Weights of a small transformer language model.
Training: a variant of SOAP for these matrices, 4473 steps.
Each number is 50 + 10 x the weight over its row's rms, rounded and kept within 0 to 99. Layers, rows and columns count from 0. The size before them is the row's rms in percent of the matrix's.

# layer 4 MLP down (transposed), 640x320, rms 0.0391, rows 252-358, columns 128-159
090:62 67 42 62 65 61 38 40 49 43 47 51 51 52 56 55 38 38 58 39 47 35 53 68 64 65 31 49 49 58 52 55
100:66 49 71 42 50 38 49 72 48 42 57 40 48 46 43 62 76 55 37 41 50 53 51 54 61 45 54 50 36 46 55 52
094:57 51 57 55 57 45 49 44 35 57 36 43 60 60 41 37 39 46 31 40 73 58 61 40 59 56 47 40 44 57 57 42
098:43 60 43 57 50 37 45 41 57 36 52 38 52 55 25 57 51 57 45 52 27 42 51 42 56 53 53 68 39 46 38 49
106:52 49 54 60 41 51 44 74 50 30 55 56 37 55 69 43 47 66 44 57 58 33 37 40 48 63 60 29 70 53 54 39
095:61 50 59 47 25 41 63 33 47 42 66 51 50 50 43 50 33 54 43 48 62 44 56 49 61 27 38 49 55 48 32 57
096:60 35 66 41 57 46 59 50 68 44 45 36 42 50 53 55 60 58 42 27 65 49 58 60 42 52 77 32 38 55 44 27
112:45 57 41 51 39 39 42 34 51 51 47 35 50 43 58 33 45 54 54 39 66 65 49 37 46 47 59 55 60 58 43 47
108:67 40 64 45 50 36 39 64 55 71 61 60 51 46 48 50 43 31 44 46 40 53 46 45 73 53 40 31 52 44 71 41
097:51 41 56 55 41 38 69 48 58 52 47 52 38 49 40 49 62 25 43 53 48 46 30 48 51 59 41 44 66 37 49 41
098:35 65 54 52 46 42 47 34 60 41 68 60 58 59 53 43 70 50 60 41 57 40 40 48 54 46 54 46 31 66 40 56
104:52 41 52 43 61 61 52 58 38 51 53 47 46 25 50 75 51 34 32 50 58 47 65 60 53 43 38 56 64 31 40 44
097:64 30 20 49 45 53 48 53 47 47 41 40 56 32 40 40 46 53 72 42 51 41 57 46 41 63 59 40 45 54 45 48
095:46 52 50 68 55 47 34 54 41 52 42 72 55 48 51 37 55 73 61 60 40 36 39 21 47 40 34 46 47 50 55 52
091:33 40 39 49 60 53 52 40 48 62 68 58 52 57 61 59 56 66 53 64 47 73 40 53 49 45 36 49 46 46 54 47
101:78 41 67 48 60 43 49 57 42 26 57 49 34 46 64 66 55 65 43 65 56 51 57 55 57 43 41 62 34 61 58 59
093:52 54 47 39 44 58 48 52 42 55 66 67 42 55 78 34 47 59 48 55 50 47 42 50 43 57 47 73 58 38 53 61
098:37 43 55 57 61 58 53 40 65 36 58 48 53 41 44 36 57 54 47 52 51 47 59 49 51 66 35 66 41 53 38 65
101:56 34 46 52 50 60 57 53 39 26 55 38 46 57 57 42 53 52 60 40 56 49 49 53 62 43 37 46 41 48 38 59
100:55 49 39 45 63 35 56 45 57 59 44 48 35 42 65 55 63 59 56 47 36 42 54 29 70 37 50 51 46 43 45 48
093:71 36 72 55 52 59 56 76 44 26 51 55 59 68 54 41 50 34 58 46 44 42 35 52 43 51 52 54 56 55 62 53
107:69 51 84 47 46 52 44 54 41 59 56 54 41 50 57 49 43 48 58 50 48 50 43 54 50 53 47 41 59 48 61 53
085:45 65 59 50 56 47 41 58 53 58 51 54 48 35 60 58 42 55 54 62 55 37 54 40 43 59 40 52 45 53 42 57
098:51 61 57 32 26 53 54 50 48 56 44 48 39 32 52 46 33 42 46 57 52 59 52 66 63 36 52 48 54 47 33 59
097:51 38 49 49 39 55 46 46 43 50 56 43 61 66 56 55 42 44 66 49 48 36 56 42 44 66 42 43 49 34 60 39
092:70 65 47 51 57 60 52 47 47 54 65 47 51 51 43 53 29 55 51 57 51 23 61 54 50 53 45 72 51 55 51 30
095:71 49 46 59 48 49 42 50 50 50 44 41 64 48 35 54 50 53 57 58 57 43 64 41 40 43 54 52 45 40 53 54
107:42 42 59 49 59 55 46 33 63 51 56 62 50 41 30 53 39 48 54 43 34 41 47 58 71 36 52 41 45 50 62 53
097:50 67 60 51 33 48 40 37 55 56 45 63 58 49 51 42 28 42 44 56 64 41 45 59 60 43 56 58 52 36 41 66
106:33 58 63 32 39 61 42 41 46 55 44 47 44 42 63 41 40 56 50 50 50 51 47 45 52 51 39 63 55 35 43 58
103:46 57 41 54 48 56 71 41 48 61 54 48 28 55 52 32 56 47 71 65 46 43 43 69 41 72 72 41 41 55 42 61
107:54 60 49 41 47 37 58 81 46 61 53 55 51 56 63 61 31 69 37 40 43 40 51 60 58 64 60 42 60 47 41 59
103:53 60 46 49 41 45 58 72 57 42 53 51 52 59 32 42 42 46 24 57 49 50 59 53 57 52 62 52 53 60 55 57
093:46 61 47 61 66 46 49 53 44 50 59 44 45 57 45 27 61 29 34 30 59 40 63 43 60 62 54 57 52 43 56 70
105:49 49 64 40 54 66 61 50 48 65 54 30 53 40 54 45 54 42 29 57 52 48 49 32 41 35 65 51 43 42 57 48
104:37 56 53 61 56 33 50 45 38 48 50 48 34 34 47 60 36 65 46 54 49 58 67 54 46 40 45 44 49 43 48 50
091:56 60 59 65 55 30 53 44 49 51 26 44 51 51 58 55 58 65 62 43 58 43 51 47 57 57 58 57 55 58 59 58
093:36 44 49 56 39 40 67 60 40 57 58 61 39 45 45 55 44 56 60 45 62 53 48 53 44 52 38 42 47 51 46 53
096:50 47 53 51 47 34 58 49 49 58 60 31 45 44 37 36 53 38 50 48 36 35 53 54 27 50 46 52 42 56 73 44
107:43 57 52 50 48 30 50 45 47 72 40 67 48 63 55 40 44 47 33 52 40 47 58 44 47 47 49 42 37 51 43 47
097:51 54 37 54 67 38 49 58 54 57 52 63 45 60 49 38 51 47 62 45 41 73 52 51 48 49 62 54 55 56 53 49
099:45 63 50 32 44 35 35 39 46 45 40 33 61 62 38 55 56 55 42 53 49 73 40 52 44 25 55 37 54 35 51 44
106:60 59 56 56 49 51 63 49 52 53 46 47 60 60 55 33 47 51 48 79 50 64 38 64 43 50 49 45 70 57 25 67
099:40 43 43 46 44 46 64 44 53 34 61 54 56 59 39 59 65 43 40 54 48 70 48 54 53 48 65 63 50 58 58 55
110:63 50 49 41 60 42 65 51 30 38 49 66 53 57 56 47 47 66 53 33 38 57 39 52 45 49 49 58 38 56 43 46
106:41 66 59 58 45 63 57 44 43 53 53 30 34 45 52 34 46 50 40 75 53 38 48 52 69 55 49 54 36 56 31 37
101:47 46 54 58 46 32 54 35 57 49 65 50 72 51 57 47 58 36 39 41 40 45 47 52 34 46 57 21 50 42 44 51
098:40 55 39 58 41 53 44 31 47 45 45 49 44 58 41 51 54 66 45 65 43 39 45 48 59 42 58 55 37 55 48 50
119:56 59 38 53 50 46 57 54 61 39 59 82 55 52 50 50 52 56 39 46 46 54 52 57 54 58 56 66 60 43 58 59
094:38 65 54 60 50 59 66 38 40 49 52 34 50 76 42 51 53 52 53 64 63 40 29 32 48 68 43 49 49 60 58 39
095:31 41 50 55 55 39 47 57 60 65 50 43 52 52 49 53 60 44 71 54 43 72 63 66 55 52 48 58 54 64 44 53
103:49 43 41 47 42 47 57 61 56 47 58 64 45 44 58 59 69 29 63 61 66 52 50 52 47 37 66 42 44 60 68 58
108:48 56 53 33 47 64 61 60 47 34 53 59 51 37 52 36 47 36 64 58 67 50 45 46 48 36 50 60 56 54 53 65
102:31 55 36 47 49 49 43 32 37 53 48 54 53 53 52 61 52 34 47 51 57 36 54 51 45 43 59 62 44 74 57 51
094:42 63 61 51 41 53 66 38 53 78 67 39 67 51 71 55 39 61 41 42 52 62 83 57 56 47 61 35 51 60 33 55
100:44 48 66 56 59 47 68 48 39 55 42 68 51 37 56 56 52 69 52 39 52 45 28 43 52 62 45 40 42 54 61 59
097:62 37 37 48 53 24 70 41 46 47 40 36 62 60 43 54 60 49 49 55 35 48 53 59 51 56 39 55 50 60 57 47
101:58 54 38 60 60 55 48 60 60 28 56 36 45 59 46 55 54 46 57 50 49 30 61 34 32 48 44 49 43 59 31 49
093:65 57 33 29 48 42 49 55 45 42 47 58 47 56 49 53 58 53 63 49 40 36 60 54 44 39 60 42 55 53 44 56
129:29 56 35 48 55 58 47 55 54 65 46 46 59 44 55 44 27 57 50 49 22 47 51 39 34 54 60 52 45 53 50 43
088:27 46 43 54 63 65 51 52 66 50 44 68 59 53 45 50 37 52 44 49 51 46 49 69 52 42 27 41 61 55 64 52
102:68 56 49 52 45 47 34 53 35 59 53 55 40 40 71 34 46 50 45 49 48 57 52 44 58 68 61 47 32 64 38 56
088:34 42 52 40 59 49 39 73 46 56 35 40 55 49 47 37 34 45 74 58 35 46 53 54 65 58 52 44 35 39 47 53
096:45 65 42 49 55 42 33 37 59 37 52 53 35 36 47 59 60 29 67 49 52 50 65 60 50 48 40 46 71 52 34 50
093:55 28 45 47 59 39 62 55 49 38 40 50 40 58 41 39 57 47 52 38 55 53 50 50 53 46 58 54 43 57 46 43
093:58 44 46 57 42 45 44 40 51 41 48 55 34 32 56 46 47 33 42 48 38 45 36 31 54 43 50 42 51 48 49 51
109:26 46 50 43 59 59 42 40 51 46 53 53 46 48 42 60 54 65 50 52 52 56 76 50 57 55 65 59 60 72 36 46
097:53 55 31 58 43 48 56 54 62 44 58 54 54 62 59 31 65 52 42 52 45 42 56 34 45 58 53 47 27 56 35 43
097:42 28 65 61 43 38 48 53 34 32 54 48 38 67 53 39 45 74 32 39 45 48 46 61 77 33 45 61 42 66 49 50
094:46 56 42 56 33 61 43 43 35 61 48 41 56 59 47 65 58 41 49 53 58 54 45 62 44 35 63 45 57 24 50 40
102:42 46 54 48 49 57 38 75 51 49 42 57 47 36 56 59 38 29 53 41 41 47 34 30 28 36 44 68 55 39 50 68
101:61 40 46 38 46 35 54 43 42 56 68 45 52 49 62 46 57 51 57 69 40 39 59 51 54 53 35 46 35 75 50 27
101:62 45 48 49 57 35 35 56 52 66 50 44 46 50 48 39 47 60 56 36 65 59 49 63 57 57 40 59 51 37 59 49
111:76 57 42 42 50 51 26 56 56 45 57 59 51 54 41 50 64 58 68 30 39 58 51 64 51 44 42 53 48 57 51 30
098:47 44 74 65 65 56 57 60 70 51 41 59 44 45 55 69 44 65 55 51 50 51 47 50 52 53 62 55 55 44 72 60
097:51 59 53 48 53 59 52 40 50 33 50 47 54 51 34 56 51 69 39 52 63 46 41 52 54 52 38 51 51 42 34 53
117:29 54 49 53 43 65 65 54 58 50 53 58 51 50 58 47 49 42 51 54 61 63 52 36 43 34 63 45 49 54 30 59
110:51 49 41 44 42 69 37 46 65 55 53 53 52 38 38 49 67 47 59 25 60 47 50 59 64 44 61 44 49 55 53 43
095:56 44 56 44 60 40 54 43 33 42 39 44 39 45 45 61 23 55 41 44 63 63 47 52 45 46 58 44 36 40 57 50
106:67 47 56 39 64 54 52 53 46 58 41 44 46 56 55 37 48 40 54 50 62 47 41 46 48 54 49 22 46 58 50 42
090:57 55 63 63 60 50 65 60 57 71 44 57 29 57 53 54 63 52 44 63 37 36 36 44 45 40 46 61 49 32 55 60
100:63 47 63 54 33 61 62 40 45 51 61 59 51 51 61 46 56 29 51 57 56 38 38 34 57 46 57 52 31 50 51 47
094:49 44 41 43 45 42 45 26 45 45 36 61 47 42 49 48 67 69 48 37 52 57 45 45 48 53 34 65 39 52 42 56
091:47 50 54 58 47 66 61 53 63 53 51 49 68 29 48 66 58 46 49 69 62 42 58 32 56 61 42 51 40 46 41 62
099:51 42 59 53 54 63 43 62 57 28 43 51 41 48 61 54 30 67 35 30 45 41 51 43 31 44 44 49 43 63 47 57
100:72 46 67 41 62 57 50 58 64 33 39 50 52 40 41 54 48 61 48 39 64 55 66 27 60 46 49 55 61 60 40 50
109:42 61 67 36 40 42 63 47 61 49 50 38 45 58 44 51 56 63 55 46 54 45 48 51 34 39 40 56 58 41 36 65
106:68 39 51 51 39 55 56 61 51 57 60 52 57 38 50 44 70 40 43 46 57 55 46 42 52 51 63 44 67 32 56 59
093:68 47 57 41 42 53 42 54 57 57 55 48 36 39 48 40 67 71 70 35 48 64 41 57 53 64 52 43 52 55 55 55
097:47 44 23 43 47 46 57 34 48 59 60 56 62 64 58 50 62 45 42 77 47 45 54 52 38 57 58 42 52 52 46 46
095:45 52 48 48 49 52 45 43 69 32 56 29 53 50 30 39 57 43 43 53 48 40 64 49 53 45 36 60 43 56 35 50
098:66 56 44 54 52 53 53 62 49 46 57 50 66 48 41 37 55 34 31 46 57 38 50 51 56 50 45 49 31 49 51 52
106:57 65 39 48 58 55 50 69 37 56 30 41 50 47 42 49 58 30 48 65 32 35 54 65 52 47 55 57 47 54 56 44
095:59 60 47 57 49 29 43 44 42 45 44 37 46 51 51 67 66 39 39 60 41 60 25 45 69 57 29 45 57 57 65 50
108:43 52 63 46 51 32 67 49 36 46 45 48 56 38 53 60 46 58 50 52 36 66 66 69 77 36 52 45 39 55 49 49
098:56 65 45 50 46 44 34 43 48 52 51 52 59 56 60 50 60 50 60 58 31 60 53 60 44 33 45 47 71 56 58 41
095:51 51 24 69 36 52 56 41 55 48 48 49 42 42 56 69 69 50 44 43 39 44 55 43 43 43 58 46 50 53 57 56
121:67 43 53 49 46 49 44 50 67 38 39 47 56 37 47 43 42 54 49 45 63 36 50 42 62 46 60 60 54 52 53 35
095:45 28 53 54 32 37 31 44 59 57 43 49 44 51 44 39 35 57 67 45 77 35 55 39 66 40 63 57 43 47 50 55
097:58 52 53 56 38 27 41 55 58 55 48 36 52 65 52 52 35 49 49 53 45 45 50 32 56 29 54 51 56 59 49 49
089:31 44 44 56 48 44 44 52 56 43 48 62 52 53 49 44 58 46 48 34 53 48 43 61 73 39 61 39 65 60 55 39
094:55 62 25 59 51 59 55 30 40 69 62 45 53 68 45 56 35 48 38 37 42 44 53 48 43 23 56 49 52 60 61 50
100:58 33 52 55 49 61 30 49 32 50 57 57 43 40 37 54 54 44 53 67 57 47 46 35 51 50 53 53 52 68 38 66
100:55 59 57 51 22 73 49 44 51 43 34 45 52 38 58 52 56 46 51 55 39 47 42 48 48 45 52 53 55 41 51 63
093:59 29 47 45 42 40 47 46 40 44 49 56 45 50 50 39 67 37 48 47 48 43 40 54 54 58 44 54 56 46 34 57
097:56 38 37 56 44 52 48 60 55 57 59 54 48 70 48 71 38 58 54 44 57 54 51 40 31 61 41 49 39 49 51 62
098:41 31 55 44 66 43 48 69 42 43 45 37 53 46 29 43 44 59 36 62 53 58 54 53 41 49 35 27 61 53 40 80
# layer 4 MLP up, 640x320, rms 0.0391, rows 253-359, columns 128-159
091:53 43 26 56 33 57 57 48 40 44 51 64 48 36 54 35 42 53 76 40 35 52 48 47 37 47 37 45 56 63 52 51
096:34 47 39 39 48 56 32 63 68 40 62 47 65 60 59 56 54 64 56 42 31 36 44 54 40 54 47 46 37 55 45 71
093:45 34 51 53 45 61 41 48 49 46 53 62 52 43 47 38 68 48 54 51 51 55 51 44 59 50 60 43 78 57 53 50
100:51 52 49 56 58 64 50 39 43 67 51 49 65 44 37 42 60 46 47 54 57 61 49 54 50 45 60 58 47 33 50 61
088:42 49 49 65 51 48 37 59 56 60 41 43 66 53 61 54 61 56 26 50 46 60 53 30 41 74 54 63 54 43 52 45
106:35 63 43 63 41 50 45 56 38 46 57 55 51 41 42 39 46 48 51 64 43 49 32 34 58 54 20 69 60 44 50 63
094:52 64 53 57 56 70 64 33 28 45 41 37 36 57 58 53 31 41 63 46 31 55 71 38 44 56 58 42 45 58 58 64
100:36 66 41 42 35 45 54 42 47 35 58 45 28 47 40 47 49 59 45 33 54 49 60 63 45 39 36 50 55 41 36 50
096:54 52 45 58 52 64 40 51 47 47 43 33 54 16 34 50 47 62 47 53 34 58 61 56 38 44 64 60 38 63 58 62
097:49 54 53 39 46 49 46 56 50 54 42 44 41 34 58 46 27 51 51 40 41 56 52 52 47 48 41 56 49 30 52 54
100:57 60 42 67 42 39 55 39 54 43 53 53 43 50 63 33 64 56 68 42 30 52 53 43 51 57 54 53 48 69 58 33
102:31 65 66 54 58 47 50 46 61 57 65 63 38 61 57 65 49 39 29 50 33 46 49 50 54 38 40 53 54 39 42 50
090:46 48 36 43 41 55 65 44 55 42 47 35 62 59 56 52 42 25 52 39 44 53 55 66 47 52 48 52 38 53 47 49
096:59 54 62 59 29 42 53 54 46 39 36 56 45 22 44 47 34 55 55 30 50 30 37 43 66 56 50 46 65 37 41 60
099:33 44 46 46 58 38 53 40 64 61 46 61 62 52 54 27 52 55 53 50 48 41 34 39 45 58 67 48 76 56 49 33
097:62 54 49 49 45 47 55 57 55 32 44 36 54 54 33 71 62 54 50 32 50 41 47 43 44 32 52 40 32 59 56 43
100:54 52 43 39 51 34 53 63 31 58 43 57 34 46 55 62 47 63 61 65 49 50 49 48 52 49 61 43 65 45 71 36
108:51 62 51 49 42 34 42 36 59 56 65 64 47 53 58 55 55 39 34 66 45 59 46 53 40 45 66 66 54 70 53 50
102:47 44 57 51 55 53 60 46 57 44 51 34 46 49 26 61 44 33 57 45 55 48 48 71 45 53 54 38 49 66 59 50
098:40 51 46 48 62 49 34 40 56 52 58 44 48 37 49 56 39 61 39 30 45 46 62 40 57 51 45 35 22 50 41 41
108:55 60 34 49 58 54 45 57 69 24 28 63 34 42 48 57 43 41 53 54 50 54 45 48 69 54 40 43 50 46 53 45
086:43 54 59 66 61 46 49 55 52 36 49 40 49 57 45 43 53 35 56 45 45 65 34 54 45 43 63 40 52 54 53 52
105:45 37 37 59 66 50 48 55 53 54 65 53 58 60 47 37 66 61 66 35 45 50 46 29 41 67 65 55 52 54 57 59
095:49 43 48 47 58 59 56 51 66 48 60 43 38 44 57 47 55 47 34 59 50 55 44 64 51 39 48 53 48 44 46 60
098:18 47 56 42 54 38 44 54 54 39 33 52 54 52 57 47 59 52 39 24 59 63 39 49 56 57 62 36 46 45 50 72
098:39 45 49 33 47 39 54 50 44 55 54 47 39 59 52 38 58 56 46 48 44 52 30 57 60 54 57 59 54 56 53 49
105:53 60 51 59 39 57 51 47 47 54 60 57 51 60 43 53 47 57 54 45 69 63 59 57 57 62 41 62 59 54 40 60
101:51 54 32 41 70 57 58 55 51 46 56 37 53 46 41 56 58 57 47 55 44 51 70 33 47 56 52 42 41 57 40 44
092:55 52 48 56 58 35 50 57 58 50 42 49 62 41 56 74 57 44 45 57 50 47 48 56 54 38 51 40 44 62 63 39
108:62 54 60 46 52 40 38 61 48 39 42 47 62 38 56 57 30 56 44 39 53 61 58 32 59 33 21 58 56 64 39 37
100:61 56 53 36 56 48 37 50 38 39 43 45 45 45 47 40 46 57 53 65 37 43 41 38 55 36 51 53 48 53 41 61
098:44 57 47 50 41 44 38 38 44 56 56 47 50 53 67 52 56 50 50 39 51 45 35 63 42 41 50 49 67 57 45 57
097:45 51 51 42 24 52 50 51 56 52 42 66 57 50 67 57 29 45 52 65 38 42 38 48 55 58 49 47 27 59 49 35
098:39 64 54 44 58 38 35 55 58 49 58 58 43 61 41 49 58 52 50 37 47 45 51 57 55 61 32 40 52 51 50 58
096:75 50 54 61 41 64 51 58 41 61 46 64 52 63 53 42 55 57 63 53 50 40 45 51 52 60 62 52 50 68 39 42
090:48 59 42 37 50 50 32 56 35 47 55 37 64 54 33 46 39 57 47 54 50 55 50 63 67 48 52 48 47 56 54 40
099:47 46 45 32 45 67 38 54 64 32 47 47 46 57 69 58 54 50 40 57 48 42 52 38 58 54 64 52 50 51 53 50
094:52 40 42 57 33 50 55 46 51 45 35 65 45 54 50 66 54 57 38 51 52 50 34 50 63 51 56 54 53 53 43 55
097:48 55 37 66 51 59 44 58 41 54 55 32 53 45 39 52 60 54 41 56 41 69 37 50 48 52 59 51 57 49 53 44
112:44 46 48 43 49 72 47 42 57 61 46 38 65 53 61 50 44 50 27 65 55 36 67 37 58 45 49 29 25 49 51 52
096:45 52 51 62 52 68 68 52 70 48 46 58 40 45 72 43 40 55 45 44 46 48 59 47 58 59 38 68 48 59 41 59
100:28 44 33 48 53 53 43 48 53 42 37 58 51 53 41 70 50 55 52 32 50 46 45 47 67 49 52 63 22 42 71 43
114:50 58 47 44 53 62 45 54 47 64 38 36 37 51 54 45 36 58 62 44 56 24 47 45 43 50 38 41 51 42 42 51
110:61 56 40 63 39 53 45 63 59 55 40 46 53 49 46 43 47 45 35 41 53 38 55 37 60 41 42 49 34 37 47 50
097:40 60 51 57 40 48 56 51 51 62 64 35 69 38 46 61 39 47 55 42 43 52 43 49 42 64 54 34 77 48 62 62
097:49 53 48 30 60 49 51 68 68 57 52 57 44 53 50 54 49 57 64 47 39 60 54 58 54 50 49 54 51 40 47 51
101:45 49 53 38 47 36 55 71 52 44 55 43 57 52 70 50 47 46 47 45 51 59 44 47 29 48 47 47 48 51 52 53
105:37 34 37 57 56 52 55 51 52 65 70 53 26 47 46 63 52 25 53 36 46 44 33 42 39 39 39 43 49 48 54 57
102:46 36 28 50 32 49 41 60 58 40 59 60 38 27 48 53 51 56 44 49 45 68 71 60 43 31 62 52 45 38 41 57
104:50 59 55 37 64 55 52 46 44 48 59 56 42 45 54 45 39 64 26 47 50 28 39 40 30 49 44 40 49 53 59 46
107:54 56 53 46 45 56 40 48 37 48 42 48 57 53 37 39 43 60 36 42 52 57 51 55 60 54 47 55 50 53 38 49
100:56 43 57 54 49 61 54 28 50 59 33 63 49 40 40 53 61 52 48 48 46 43 54 55 49 44 30 54 53 41 36 55
106:66 45 46 61 70 55 67 69 47 47 62 45 47 49 62 49 40 52 54 58 43 63 53 44 25 47 47 47 69 43 33 46
098:58 55 38 47 62 67 40 55 46 22 32 48 45 50 36 48 56 51 40 56 51 45 32 54 37 34 34 65 55 38 65 28
102:44 45 30 41 48 44 40 58 60 47 52 51 38 54 55 49 31 51 44 69 36 40 67 56 33 48 48 45 47 43 45 34
099:52 66 62 52 46 63 27 61 61 53 62 57 31 42 51 42 20 51 66 57 59 38 43 58 51 48 57 51 36 48 53 48
098:60 52 50 45 35 53 51 31 52 58 41 61 47 51 68 47 66 50 36 60 50 59 43 74 65 40 46 33 58 50 61 50
097:46 55 57 59 53 53 35 38 71 66 48 40 47 42 44 46 43 53 29 57 57 51 57 36 49 60 35 56 35 65 51 37
109:27 57 36 42 34 49 52 45 54 55 33 39 52 45 47 53 40 54 50 30 43 47 44 50 49 54 75 35 58 49 63 52
099:63 56 66 51 42 50 53 44 44 57 49 37 45 45 40 52 60 59 66 47 46 64 47 43 37 61 73 46 49 43 39 50
107:28 48 47 47 55 63 74 46 70 43 62 62 52 44 48 57 51 37 56 51 37 41 34 46 50 38 44 54 67 26 40 54
093:72 69 39 62 44 44 52 30 60 44 61 33 53 52 55 61 78 57 33 53 56 40 37 41 60 43 45 44 55 61 53 52
094:59 43 68 47 48 54 45 64 35 66 37 55 55 52 53 45 30 53 53 42 54 44 38 33 52 43 40 45 51 64 61 65
096:49 56 57 58 54 65 50 51 45 50 62 29 60 30 50 63 45 54 64 62 52 63 53 48 51 47 45 44 46 55 45 52
095:53 63 55 31 50 57 60 68 52 61 55 38 73 50 64 54 60 50 69 48 62 48 70 59 37 65 63 53 64 60 61 51
103:59 31 67 64 44 52 47 61 50 46 41 43 55 40 46 48 40 43 50 50 61 29 35 37 40 57 46 49 27 46 48 47
102:60 58 64 47 44 38 42 57 32 54 55 48 46 48 40 43 51 53 61 51 39 62 24 57 46 37 62 52 67 51 47 57
091:51 54 22 56 47 58 38 33 49 56 41 52 61 40 52 55 40 33 59 52 51 47 48 40 53 70 53 53 50 56 47 51
098:58 54 55 41 47 36 46 54 59 45 52 45 47 60 54 23 48 45 50 38 56 44 56 34 51 61 45 54 42 69 46 55
110:58 56 44 52 50 40 58 46 50 46 59 48 49 60 47 45 64 71 47 52 54 51 63 66 52 63 53 34 47 58 36 42
091:29 62 63 50 53 61 41 41 51 60 49 39 47 53 52 40 57 57 34 58 51 61 45 34 32 54 56 55 57 54 44 65
104:36 59 52 54 56 51 56 50 35 41 42 56 47 60 56 70 58 62 53 53 44 49 49 42 72 52 56 54 45 55 37 49
108:42 53 46 56 52 44 63 65 40 45 34 50 48 42 43 63 45 47 53 62 65 45 50 49 57 45 87 41 61 51 41 77
099:42 63 31 41 22 36 46 32 44 48 64 50 57 53 44 25 56 36 66 56 50 35 40 50 42 49 30 41 56 66 36 37
088:46 64 61 50 41 37 52 44 60 59 66 43 40 45 35 76 47 31 59 38 39 55 58 59 42 35 68 36 47 52 48 53
099:64 47 49 60 48 45 37 39 36 49 48 58 43 48 53 54 53 58 52 45 62 54 70 46 44 48 50 47 59 41 46 49
114:47 57 56 68 46 39 63 66 43 44 47 39 48 58 54 39 42 65 40 67 36 49 51 43 36 56 38 58 39 47 47 65
097:49 47 45 55 38 41 32 52 65 55 59 53 56 43 45 43 71 62 60 46 35 35 47 42 51 68 35 48 61 66 43 58
110:48 66 43 53 22 49 45 46 56 47 61 75 51 43 65 55 58 68 33 44 36 49 56 55 46 54 50 82 44 70 33 50
093:51 35 64 57 37 44 45 33 42 22 40 52 65 44 36 53 59 35 48 33 69 70 50 43 59 41 74 59 57 56 48 45
099:50 39 28 45 57 43 44 65 45 62 48 51 66 64 36 42 65 47 41 53 33 58 48 51 65 43 56 47 51 40 51 45
085:53 58 64 59 53 59 59 62 49 64 60 46 59 43 38 41 45 38 57 57 37 42 36 57 42 36 58 40 54 55 50 48
097:60 47 44 52 57 38 68 54 35 58 45 46 40 52 41 42 38 50 62 41 36 63 48 56 41 32 48 34 72 61 61 67
101:61 60 36 37 54 48 49 35 46 78 48 42 64 44 43 51 58 36 62 84 39 76 49 51 66 53 61 59 60 42 62 65
093:45 34 35 64 58 55 52 38 51 31 47 41 58 33 48 67 54 44 54 53 76 37 43 54 50 39 41 54 53 44 58 65
105:56 41 45 47 38 67 42 48 40 47 38 54 46 52 58 63 46 37 40 49 35 36 59 56 37 58 48 41 32 59 42 49
104:44 45 64 38 51 46 47 40 42 38 63 48 46 76 66 35 43 61 51 55 47 61 46 48 53 57 47 47 33 67 64 33
097:37 49 58 58 65 57 58 52 51 36 34 57 75 51 52 63 48 52 47 51 48 35 48 49 55 33 65 42 50 45 37 57
108:54 54 69 46 35 57 46 71 52 33 38 42 33 36 48 57 39 59 52 33 42 44 41 49 67 42 50 63 35 55 52 63
097:43 47 50 66 36 70 44 55 36 76 30 51 34 53 61 65 49 53 52 54 39 52 32 60 40 53 58 31 69 58 50 39
094:45 51 67 42 46 48 70 43 48 58 30 50 33 68 57 59 34 51 51 64 54 68 52 56 46 43 40 43 54 66 63 50
100:32 44 52 44 44 55 59 32 47 50 58 47 37 44 56 68 31 48 37 66 57 61 43 52 52 53 55 38 45 39 53 48
099:40 42 41 58 32 55 66 43 65 53 51 61 45 55 60 32 53 48 51 42 40 61 58 62 47 40 80 63 59 59 41 37
105:66 49 60 59 45 46 56 48 43 59 35 46 59 70 53 56 53 38 49 44 44 76 49 36 34 47 52 38 34 71 55 62
101:43 58 59 43 67 50 37 60 54 51 77 42 36 34 48 46 40 43 47 47 56 42 53 58 48 47 68 47 44 51 51 54
104:50 55 63 39 55 52 58 55 36 55 50 54 49 60 44 29 36 42 56 51 65 47 49 55 45 55 47 44 51 54 36 46
112:33 56 41 31 60 48 43 52 41 41 45 69 41 61 47 52 45 49 49 29 76 63 57 46 38 47 36 36 47 48 58 54
099:45 63 53 49 61 53 72 53 44 28 41 66 46 43 62 52 55 56 33 49 44 53 51 57 57 51 29 34 50 50 51 47
098:48 40 45 53 50 63 64 45 35 62 54 51 63 32 54 64 32 41 61 37 46 71 68 65 54 64 40 43 53 31 47 64
095:59 50 43 37 42 55 52 53 58 58 56 48 51 51 43 58 50 62 55 56 51 54 61 56 32 59 54 51 51 40 39 55
095:48 48 59 38 50 41 51 42 73 32 58 63 42 38 47 27 44 39 53 47 49 38 67 55 39 61 55 56 44 51 42 53
094:37 61 53 43 50 64 77 39 50 52 54 33 49 60 68 44 41 43 49 42 35 70 51 60 42 47 39 44 51 43 45 50
101:62 39 46 46 58 46 39 62 48 57 57 51 48 54 28 41 50 64 42 28 50 71 65 56 54 50 40 58 43 72 58 38
091:43 63 44 49 47 47 48 54 60 55 41 46 62 56 44 50 52 62 36 54 42 49 45 43 43 43 58 34 65 54 60 45
106:43 66 51 28 46 50 41 57 58 47 44 53 48 38 39 32 48 57 32 70 45 45 43 40 64 50 66 50 65 53 40 49
099:49 78 43 51 38 47 58 31 58 50 52 68 39 44 61 48 54 44 69 50 43 43 54 47 55 41 61 66 51 49 64 36
104:54 66 39 70 48 33 46 53 52 55 59 44 66 55 44 31 66 35 51 61 58 46 42 62 39 42 48 40 55 61 47 57